Weights of a small transformer language model: 2 heads of 64.
Each number is 128 + 32 x the weight over its row's rms, rounded and kept within 0 to 255. Layers, rows and columns count from 0. The size above them is the row's rms in percent of the matrix's.

# layer 4 attention value, 128x128, rms 0.0601, rows 16-28, columns 0-127
size [110  98  92 104 104  99 102 106  99 104 110 127  96]
[[126  73 140 141 101 104 106 149 108 132 152  34 121 139 191  75 117  98 141 125 114 114 125 101 117  88 148 158 130 131 141 116  91 102 112 148  88 155 191 138 132 163 115 158 182 197 114 166 156 139 139 166 153 131 151 137 144 153 122  56 122  45  99  85 123 116 127  92 104 128 129 123 126  91 119 141  71 131 151  77 102 117 121 148 163 142 161 123 145 129 169 135 176  97  86 138 165 183 142 152 104 181  94 106 142 180  70 143 164 125 141 185 122 125 142 164  54 121 151 129 161 142 211  91 119 130  75 139]
 [ 92 120 160 114  73 162 134 129 170  97 159 177 108 115  75  62 126 118  98 164 109 194 139 185 131 101 110 136 129 100 129 108 115 172 109 122  81 191 199 119 145 120 151 172  89 116 184 109 130 115 148  81 136 156 151 148 138 169 165  87  88  99 138 138 152 191 107 181 128 160 161 125 139 163 157 124  93 172  98 164 105 124 155 124 134 112 156  79 105 135  68  88  70  38 128 124 136  73 142 115 154 121 161 114 136 122 155 160 114 127 111 130 177 150  96  95 123 140  83 131 127 102  67 146  73 154 139  95]
 [ 94 139 169 129 138  88 151 130 144 137 147 104 148  87 139  78  91  91 126 136 129 137 129  96  85 135  97 117 104  87 164 155 135 125 122  80  39 118 114 131 113 110  78 166 212 154 100 143 122 119 127 132 104 106 139 149 120 112  80 120 138 140 125 151  49 172 190  82 122 106 210 168  86 164  71 108 121  85 172 134 135 179 160 191  87 151 156 132 106 148  79  82  99 124  70 166 140 133 181  81 167 110 123  99 129  98 156 110  93 123 142  87 104 128 137 139 140 156  96 149  75 125 117 137 163 177 120 168]
 [148  67 197 143 113 128 190  97  71 150 183 117 139 139 215 104 131 124 135  99 160  95 146  82 127 153  82 130 140 160 159 159 134 180 135 122 105 111 145 186 142 118 111  75  83 123  89 135 106 138 188 135 130 131  93 190 138 113 192 120 113 161 164 124 130 116 103 118 145 113 158 130 119  86 166  65 128 132 125  84  59 164 124 116 105 107 142 118  98 167  91 191  93  96  94 176  95 115 127 182 156 117 159 138 102  95  70 127 138 131 152 144  77 122 117 103 137 135 138 126  58 148  59 157 133 129 112 128]
 [111  92 130 115  76 147 192 133  97 110  91 128 189 186 129 105  91  98 138 129 124 125 212  93 118 100 150 109  51  96 109 186 115 148 168 147 119 105 146 154 124 140 138 103  95 213 176 102 121  97 120 143 160  87 174 183 145 190 100 153 172 153  81  69 138 123  68 113 104 122 107 153 145 103 140  82  87 122 131 165  68 177 116 125 114 119 139 127 156 135  89 127 120 137 107 134 173 122 172 140  82  80 128 103 125 141 162 140 113 103 111 142 160  89 159 129  54 134 136 105 107  74 143  99 148 104 160 128]
 [114  92 124 168 112 112 123 122 108 125 103 118  72 150 108 115 142 101 111 136 155 174 156  99 143 142  87 119  94 126 101 117 163 114 153 147 185 101 103 160 122 181 154 142 119 159 158 122 155 154 164 100 141 105 161 119 144 116  38 159 109 186 100 146 122 143 153  97 176 232 105 132 163  96 131  80  82 153 137 103  92  81 115 113  65  67 188 110 153 107 131 161 155 162 175 100 138 201 108 132 141 173 154 104 147 127 133 129  50  98  98 109 155 122 114  88  57 175 112 101 106 149 125 144  82 116 148 136]
 [146 124 189 157  79 145  99 158  80 146 124 119 125  76 135 155  51 124  89 144 137 133 145 124 179 102 100 161  60 127 146 137 107 100 167 110 185 153 154 179 149 121 129 121  69 123 170  85 124 114 113  74  86 153  88 186 105  97  51 117 153 157 127 124 129 137 138 101 116  90 134 178 125  82  99 154  91 137 134 164 137 131 140 119 129 160 117 101 127 114  63 213 105 150 119 121  85 156  83 125 126 139 167  99 152 111 103 100 120 120 151 119 108 119 167 115 103 184  58 111 187 116 192 174 129 132 168 104]
 [129  72 127 117 119 120  60 128 106  99 114 166 144  95 139 150 200 133 105 145 119 147 107  47 110  82 119 134 132  80 150  64 123 142 157 104 111 145  73 118  94 105 138 144 198 105 150 121 109 111 115 106 130 131 107 121 115  76 121 112 105  99 119 220 152  86 118 166 159 150  88 105  70 151 130 118 142  37 167 115 169 126 164 133 157 127 122 155 149  94 200 135 110 173 152 129  71 129  91 150 111 210 172 145 111 128 169 118 140 185 167 119 163 149 156 110 138 127 132 113 152 153  78 129 123  85 156 127]
 [150 143  97 103 165 119 109 121 134 129 100 183 180 146 125  96  97 109 162  96 114 145 113  75 117  72  71  99 107 140  68 121 143 154 127 165 147 123 156 102  97 199 122  94 133 151 105  81 160 117 137 171 134 130  73 137  77 165  93 132  74 104 167 116 121 142 130 139 100 127 136 116  69 115 109 137 152 185 132  81 196 173 129 144 102  94 102 139 153 161 144 130 180 117 144  79 190 176 106 120 128 182 123 128 131 168 120 147 124 154 165 209 159 136 142 196 168 134 181 129 111 131 166  81  95  87 185 137]
 [119 165  96 149 134 119 122 108 186 179  82 135 147 103 119 131 114 168 189  81 151 123 173  99 153 180 146 115 129 117 122 111  62 121  77 138 162 108 113 124 125 153 120  68 175 169  99  50 126 147  99  98 104 131 153 114 162 158 228 130  99 105  68 129  75 144 137  86 118  84 135 115  99 110 140 168  96  93 138 182 112 109  99 115  89 121 166 138 139 176 135  95 126 101 152 126 147 128 175 152 187 118 118 174 138  91  84 113 159 119 166 147 142 130  77 118 173 130 111 221  84 101 119 137 149 147 111 141]
 [159 140 178  88 146 145 165 213 116 132 139 187 124  70 159 147  96 136 104 156 121 104 144 109 119  68 163  98 129 114 126 142 108 151 116  85 112 117 113 171 120  86  95  78 108  98  78 154 118 100 112  92 166 165 162 170  81 141 117 131 183 126 172 151 122 180 144 153  91 104 151 102 188 203  67  90 107 135 106 104 121 145  91 171 187 167 115 132 105 130 141 112 103 103 151 154 188  68 172 101 150 135 118  98  62 132 172 110 150 136 113 135 187  87 104  76 131 108 146 135 102 175 143 115 117 113 140 136]
 [ 73  92 128 126 116 128 132 107 124 145 148 114 118 143  90 152 131  92 128 121 146 227 131 165 147  61 121 147 128 135 172 128 100 142 115 122 121 118  91 144 107  89 143 149 175 184 103 108 140 108 132 113 101 111 235 193 143 122 130 168 101  94  98 102 164 199 105 148 130 115 120 101 139  70 162 110 114  97 192 190 128 123 102 100 131 147 138 211 207  65 136  52 128 176  96 162 123 117 132 139 127 177 125 101 136 107 149 110 155 128 135 164 154  99 138  72 109 143  85 128  96 123 121 119 159 130 120 123]
 [165  87  84 131 143 157 128  98 128 177  86 156  95 159 155  97 160 154  84  31 164 110 162 165 170 108  68 155  57 139  95 140 108 144 174 149 101 134 224 123 169 151 134 109 202 155 127 149 134 141 151 145 198 124 120 115 165 195 154 152 113  90  85 110  80  93 164 125 155 159 152 108 149 144 146 163 125 134 130 145 129 141  93 131 141 143 130  97 116  95 139 144 151 143 114 139 124 125 170 160 122 113  58 143 128 146  44 126 122 102  83 157 141  92 130  95  89 185 153 133 105 109  89 126 119 128 145 147]]
# layer 4 attention output (transposed), 128x128, rms 0.0666, rows 16-27, columns 0-127
size [102 103  92 102  99  98  88  99  95 107 113 125]
[[102 128 199 112  90 149  47 137 176 149 162 156 123  86 103 190 103  89  92 104 148  82 124 154 143 140 123 148 135 104  96 116 179 177 118 114 158 166 106 148 124  88  88 108  60  82 120 160  79  84 132 131 173 147  70 117 164 116 115 167 112 160 104 141 132 124 115 162 105 142 133  98 150 116 168 157 109 123 115 118 153 162 161 106 167 130 115 183 165 150 100 135 179 171 179 147  94  84 168 128  95 131  90 177 171 116 136 177  55 119  78 102 158 119 117  76 159 104  97  71 122 171 111 118 137 116  99 147]
 [169 114 136 139 143 143 201 136  90  96  53  91 157 160 166 202 129 121 125 166 108 154 147 123 127 124 103 131 179 117 156 101 138 126 134 138 148  76 129 113 158 130 175 117 187 163 121  95 183 145 156 136  65 129 137 135 115 108 114 103 153 139 139 133 114  73 117 176 120  94 151 177 112  61 121 164 127 103 112  93 204 136 141  97 124 144 126 153  94 138 166 122 123 129 147  88 102 108 103  98 112 154  89 210 113  73  92  89  95  77 128 144 106 155 143 148 189  57  93 167  74 177 131 101 134 149 136  89]
 [146 174 112 129 140 154  92 122 146 155  74 194 112 124 123 102  76  98  88 119 102 182 124 140 165  94 133 125 174 123 146  95 165 144 107  90 149 160 139 118 126  93 112 138 101 116 126 173 105 160  72  79 109  85 137 155 182  89 152 118 139 121 109 138 156  72 106 133 120 103 112 143 129  87 116 150 114 163 209 225 161 109 180  97 145 136  59 158 138 125 158 130 146  95 150  95 148 111  34 173 129 148 138 160 161 112 166 163 124 120 143 120 211 154 128 105 142 124 102 121  85  58 135 124 121 136 151  86]
 [102 160 102 109 122 162 111 117 157 177 136 146 148 114  74 161 142 108 104 186 123 164 149 148  90  68 137 127 106  59 114  89  91  79 126 164 105 133 105  96 139 112 176 170 140 143 112 139  97 114 151  83  68 123 194 101 119 169 149 162 126  82  97  77  79 137  95 138  91 112 176 178 125  97 158 150 117 108 127 123 122 105  80 116 106  97  79 159 138 147 153 148  66 162 146 110 169 129 135  59  83 176 126 152 144 145 180 134 145  93 179 100 209 126 191 142 168 115 145 175 116 100 153 125 137 152  96 149]
 [137 109 149 140 155 142  78 135 136 111 113 207 140 122 149 121 129 147 124 158 116 154  59 124 129 139  78 127 149 118 156  73 111  99 141 124 102 157 180 103  92  86 101 120 143 153 138 146  98  96  95 138 179 155  84 114 180 118 161 150  91 135 143  99 143 141 111 137 110 145 164  41  89 126 144 158 174 114 157 102 125 158 123 197 109 130 128 106  76 105 182 138  19 128 176  94 104 132  97 121  88 150 218 200 132 128  83 149 122 127 151 109 104  97 136 157 174 112 111 125 124 135 118 110 157 128  91 202]
 [182 154  63 138  90  85 107 167 148 141 205 103 160 134 145 139 160 177 107 147 158 139 119 163 106 162  66 121  59  65  87 175  56 115 178  80  94 146 173 149 138 113 115  81 112 100 118 125 127  57 142 161 123 137 159 149  98 150 186 185  63 153 140 103 137 134 115  81 121 150  84 105 112 106 111 156 158 132 134 174 194 136 136 137  94 126 119 132 125 135 111 164  96 139 140 143 134 151 127 112 127 121 171 178 110 140 144 110  99 153 165  82 113 149  87 157 197  82 114 129 161 117 148  85 130 109 112 117]
 [148 138 101 142 101 148 205 148 144 142 144  91  97 164  69 119 179 109  96 117 125 115 104 189 145 228 133 161 139 108 137 154  75 120 114 213 125 123 127 156 154 122  93  94 126 102  90 170 175  53  90 133 126  78  86  94 209 110 156 142 113 105 126 113 163 184  99 120 153 118 132  95  64 144 117 131 124  96 130 133 108 121 100 129 139 148 131 142  68 122 149 150  97 113 142 101 186  78 142 156  84 117 116 133 110 106 166 149 118 169 110 107 117 155  93 169 191 125 157 112 156  96 126 117 147 175 122 172]
 [121 145 181 140 115 125 191 118 145 136 100 102  94 182  88 184 151 131  90 122 119  62 125 136 113 120 180 134  85 199 108 168 152 134 137 115  99 120 132 130 164 175 157  88 117 164 126 164 152 145 150 150  58 117 186  75  94 145 159 131 127  92 156 121 130 123 145 140 132 106 156 170 178 180 119  48 191 170  78 106 123  64  87 113  90 150 141  85 126 122  84 138 175 122  91  94 111 144 128 172 135 110 143  88  71 138 120 145 188  80 131 118 146 125 112 157 106 175 170 125 102  89 143 113 118  90  90 121]
 [ 73 143 113 231 106 121  90  97 145 109 137 185 167 134 118 137 146 157  96 141 129  92 108 109 174  97 161 160  92 104 124 157 139 130  75 189 116 168  84 107 147  87 122 183 133 138 102 142  46 140 112 157 110 137 138 119  85 155 133 116 128 144 111 157 163 109 158 111 149 122 110 125 191 179 104  84 173 136 120 171 111 154 123 183 125 121 153 175  72 106 156 107 107 163 110  95 112  76 114 129 174  50 131 173 153 130 166 144 135 136 138  75 109 124  85 100  79 146 138  91  71 158 115 136 117 169  96  84]
 [145 122 173 158  95 209 138 172  94 116 141 162 120 119 137  78 134 132 156 154 136  85 157 136 105  63 119 151 138 114 161 132 171  63 131  80 102 198 121  97 107 171 167 180  79 117 104 119 130 153 112 122 139 130 155 181  77 156 134  46 153  80 136 129 120 108 147  86 121 135 105 157 132  98 146 194  84 149 140 122  47 176 168 162  80 138  75 164 150 175  85 100 139 116 124 164 159  93 140 100  96 117  85 110 145 151 148 136 150 126 126  76 131 139  92 123 113 120 103 130 190 136 150 151 109 146  76 101]
 [117 145 127 144 180  93 120  72 136 106  62 144 198 180 159 127 120  83 146 111  55 168 106 161  79 112 134 104 164 136 132  65 123 142  89 127  99 109 122 114 100 146 150 154  96 162 167 105 130 197 135 121 158  78  81  95 198 110 168  98 101 131 130 112 146 112 152 105 141 102 116 111 136  65 128 117 203 111 141 171 139  87  94 148 114 117 115 165  85 128 125  92 152 148 124 117  66 130  59 130 132 181 132 123  98 130 146 152 195  98 138 175 116 142 189 150 160 126 162 114 151 121 120 105 178 139 170  87]
 [166 164 149  83 184 178 117 177 155 120 130 137 153  97 173 112 103 108  95 169 122  65 143  79  93 169 128 152 178 145 154 161 127 144  74 111  59 136 133 147 129 148 106 116  65 150 137 107 126 103 146 119 146 131 122 108 124 133 194  72 169 124 168  80 114  95 151 140 140  87 153 177 141 132 118 166 103 201 142 135 122 136 162  74 146 165  91 110 107 209 104 195 133  64 173  92 140  98 120 113 144 102 130 112 111 121 104 120 127  63 132 193 113 121  84 201 116 126 145 114 116 116 131 114 113 129  82 114]]